Weights of a small GPT-style language model, trained from scratch on English Wikipedia.
Size: 8 layers, width 64, 2 heads of 32 (1 for keys and values), MLP 192 SwiGLU, 0.433M parameters.
Training: a variant of Muon for these matrices, 106M tokens, 12989 steps.
Each number is 500 + 25 x the weight over the matrix's rms, rounded and kept within 0 to 999. Layers, rows and columns count from 0. Numbers have three digits each.

# layer 2 MLP gate, 192x64, rms 0.329, rows 45-59, columns 0-63
505425532517521521522491453506517477479489474494478513447466506503506509495519514499473494475539481512520513504467499503490508509476525535550493529481508508478514515535504519462501503481512475
516498520451478519541525508532537497473486513503509542524485487486501528512478518467503468442510523477498484515467536534486488497514527531506478484480554481547505494534490519506505547542436504
514507480457469458484450500514517475506520510494480493537482487517473488499486498502548504517485496515496493480485472522517507564525454468521533503508531533497480518481515521516482525527548520
519510521500507452488474475513483508483492507485512513510509505542453477513552494518513492496513548531473494504505531476504527453486524507557490488490499498490504474547524513526456475515466518
509494475508531481529531462525510456508559517542475492490493504521520500512502498503522470518515475522499455477521481513476537488489513487459513502524507502549463446497485543506497484514507488
522505462471530511518485542486493505508511525509483523507480531452513509498491505481534491507562486522516485480485501476514541482488494507500474520497508503526517579457472483520529484501530525
510541509503525515508510508484554499481476512539501559479454529513498501522455520487476475513539520508470481542499503536492539508488467504483481457497483510489535520496497492523520496492506487
529488494532496505458484507531501521474475487504486481522476410500495525527550525522468520485503527546490505561527524491518503485502538467465467538509517449496488470534487508511514454515529541
522496483513483470510527494499548492489495509553488495495444465525537487487518472486493513451498449505503517516491515495487492488502525494496476518467498530526483537490521468525469511524445496
459496492514510447464462469521519519505495491490495472496531518489521511451503476501481523508485458488478480470492474505528459490500488488543497477553491496465479464505486540556534549493549485
439495532495484423489473511499495501493466463532528511505463444516478481537486531536540498494502496494457491472515504515509488506521488509503435517508485495491494498520522506566445470500517502
523473515475495538506497494472481534502515499507466511488484499453528487507479471485507479531512546515504529494505504518512470536556482497534506470455509489489475473507496473533488545511476516
500520454514492470522531535524459487516476478491478486503527521522522506479490497509454462502444498488470497510517463480496511509501546464491503454462517476511518494516493504460508473515448493
542485549489461509482475502460492479519467546499486489466500543516492505481487516476509502529470546529483504502509522535447518513482553496510437507489499507525499502494501468492524499524474511
487494539472490552494448528507493504484536503522504479479468477530495486492502541454513467482526525481494479496491498501505487504481468489514476499536464536517508512491478463470530482538508506
# layer 2 MLP up, 192x64, rms 0.351, rows 45-58, columns 0-63
493477517493470521495470488508523475513515476421491537507507527509494544514454528472479502485459500494508496509523490514496488512489521545476461471502554513472485487489544487470520540496501497
509485533475464561493502486509504499514492509494538468506516537505509489507519467534484513514521497482516542527498469473506510524530499487493521501467485528480520454520471554460514515478522525
516489517466506505525535491488545448458504502495494475491464539514520507483520510496523488490490514510491491431476467557541488530512452523481495479497524512496473510466484538512478522489462514
463518499454454467552493501500516487453517515512471510503531553503522489452517482456508501491500511525493484521525450495488484507475518515491559529505515532495549524510448494471481505520534507
503477548521530488505495499556477545482510519474477506476472492498517485475499547547473472478532507474476494472476475481468535501508532453500496487492459529504469488525525498489522502482516528
475452506555539515532453495515496467458518515508499461442475507476495511509507460486478518500497562503561496512464486498481567501469470504489494495492506501513511500492497471519547485508504490
548484478471499528546514501484521517521502541526515459553510474472518484449501486477508509514523543531497524505504516471525517501512502536467517493510480491539489480507496503505520512476494498
499480492530473544503504507492501543503472519528507499537461461514482475531532534504518483455541492545477478492494516493486463456503507475452496544466534445492502487477482462493513485509546513
498517507502500521504514484475510505482492472495518509485526495498493545530521509492511528421472516477461520467519494484479493573457492506524540496479487500482530519494484455522474477546487470
515493518476512511526496500491520515488510530496480489541460482501479515524514510502520533516468502497459522504509552485521513547504515509458530538492489498526530486550483474465457521478515570
503500496518522508530510503479477549505513478538502470509513515446524507500524493487505483536485487514489492525505514445535492466492441522520531486499488504535461449523510480453536505446493473
505508512457490529505472516512489513506515481515551537475485501486516511530461529500503499501500501504464519490465516507515467523489518509534503498510498483496447448514497438558519485509470506
471473489453513521533497510481481490487496493476484501481487544503488438507492493527465479480506533541515514462473484506478509485469478492487507517519503549519503511515436474493459451498493521
473544557499488483478525543503531486472579505524465495483488485498510512496492497523460530495500505544417521545497503524505501506473498498510561505492507517504499512513487503490493478503533521
# layer 2 MLP down (transposed), 192x64, rms 0.189, rows 45-58, columns 0-63
512482492497512510517490524496448489457457474499490486487442460512490508464500491514524493493524485457514526523486490514560471532491473507487478534504495507533489515484511496507515456489496484
495456509533500475500497513467475460490500463535474547490509516531521491460489503494513498543439497476512503511481461474546504546460510516516470488513503512527550503504516500535475523546535491
548527496485503525489508512503481524530507534509503509475490447452468469493490493440495511478489491499528458540515457481475474494530480488535534486515477502482514503505518519480500549525506463
505491459524500541534532474532508526478498477476479499552511474524500480531492488482501449472504508450460519476488538535460480485505501519484455527499507461472503515503526493476467522478499496
485487506498490516525459517527462512487530472505520522534486543473495468547493496521531513464485505511521512517411523476546466513470483513519508504507510501459487470486517511480502520495491529
509510509482520499514480511467486531513532501516507531512512507515513569538494485494510521479520491487510477469489547536456487492453479452546523469497496494492495522482464501530445529469531521
518489487474516528498456513474475505519514497517523505496516512481465495512501500463455485502422479510473524465532522528475500490491478492479495511501494476523503478511525470534461504517461500
523470509521544509511508490497485461523528519494486523443555498488540512536499470538544473525452502482493469492504491499473512539517499520480494504509469516591527509537491511500501522495500467
476502555543526516491563493487481521473505500506495501446486528493518520483502488504506476476503501525515517515467547503500478494496509493552491516483531483497487555521512487449505477503467523
493548504513448510520513509503515517539517468496513508487549469500485447525513483524505511505533497506508486486449491483513529452508480515484462473484546497473464488499515488541496486512537441
509518501477473491482479539472452536504474484535490499513505496502497558496469525485473458564496474531499528460483558533489481511511507513539495502534467496453472484476493502476529518491490502
504478493479475466494553480497485484515493511494508478549554470482522497485520479472478497507536545518507475503483537469503512534478540475518507485506502526509528491501494511463487474498488459
496448491533484520508440492474512571484473488497533528475500473515531495498499519454501473495490503487514496498515469548506502558493481516518488523501509503496500480527518522511465461517514469
496486489514511485472467503509502567519501496477494519505531485473526483527488513502515485495460499441457484474539481463458535522478464494454497549531467466497503556525510499478508481526501502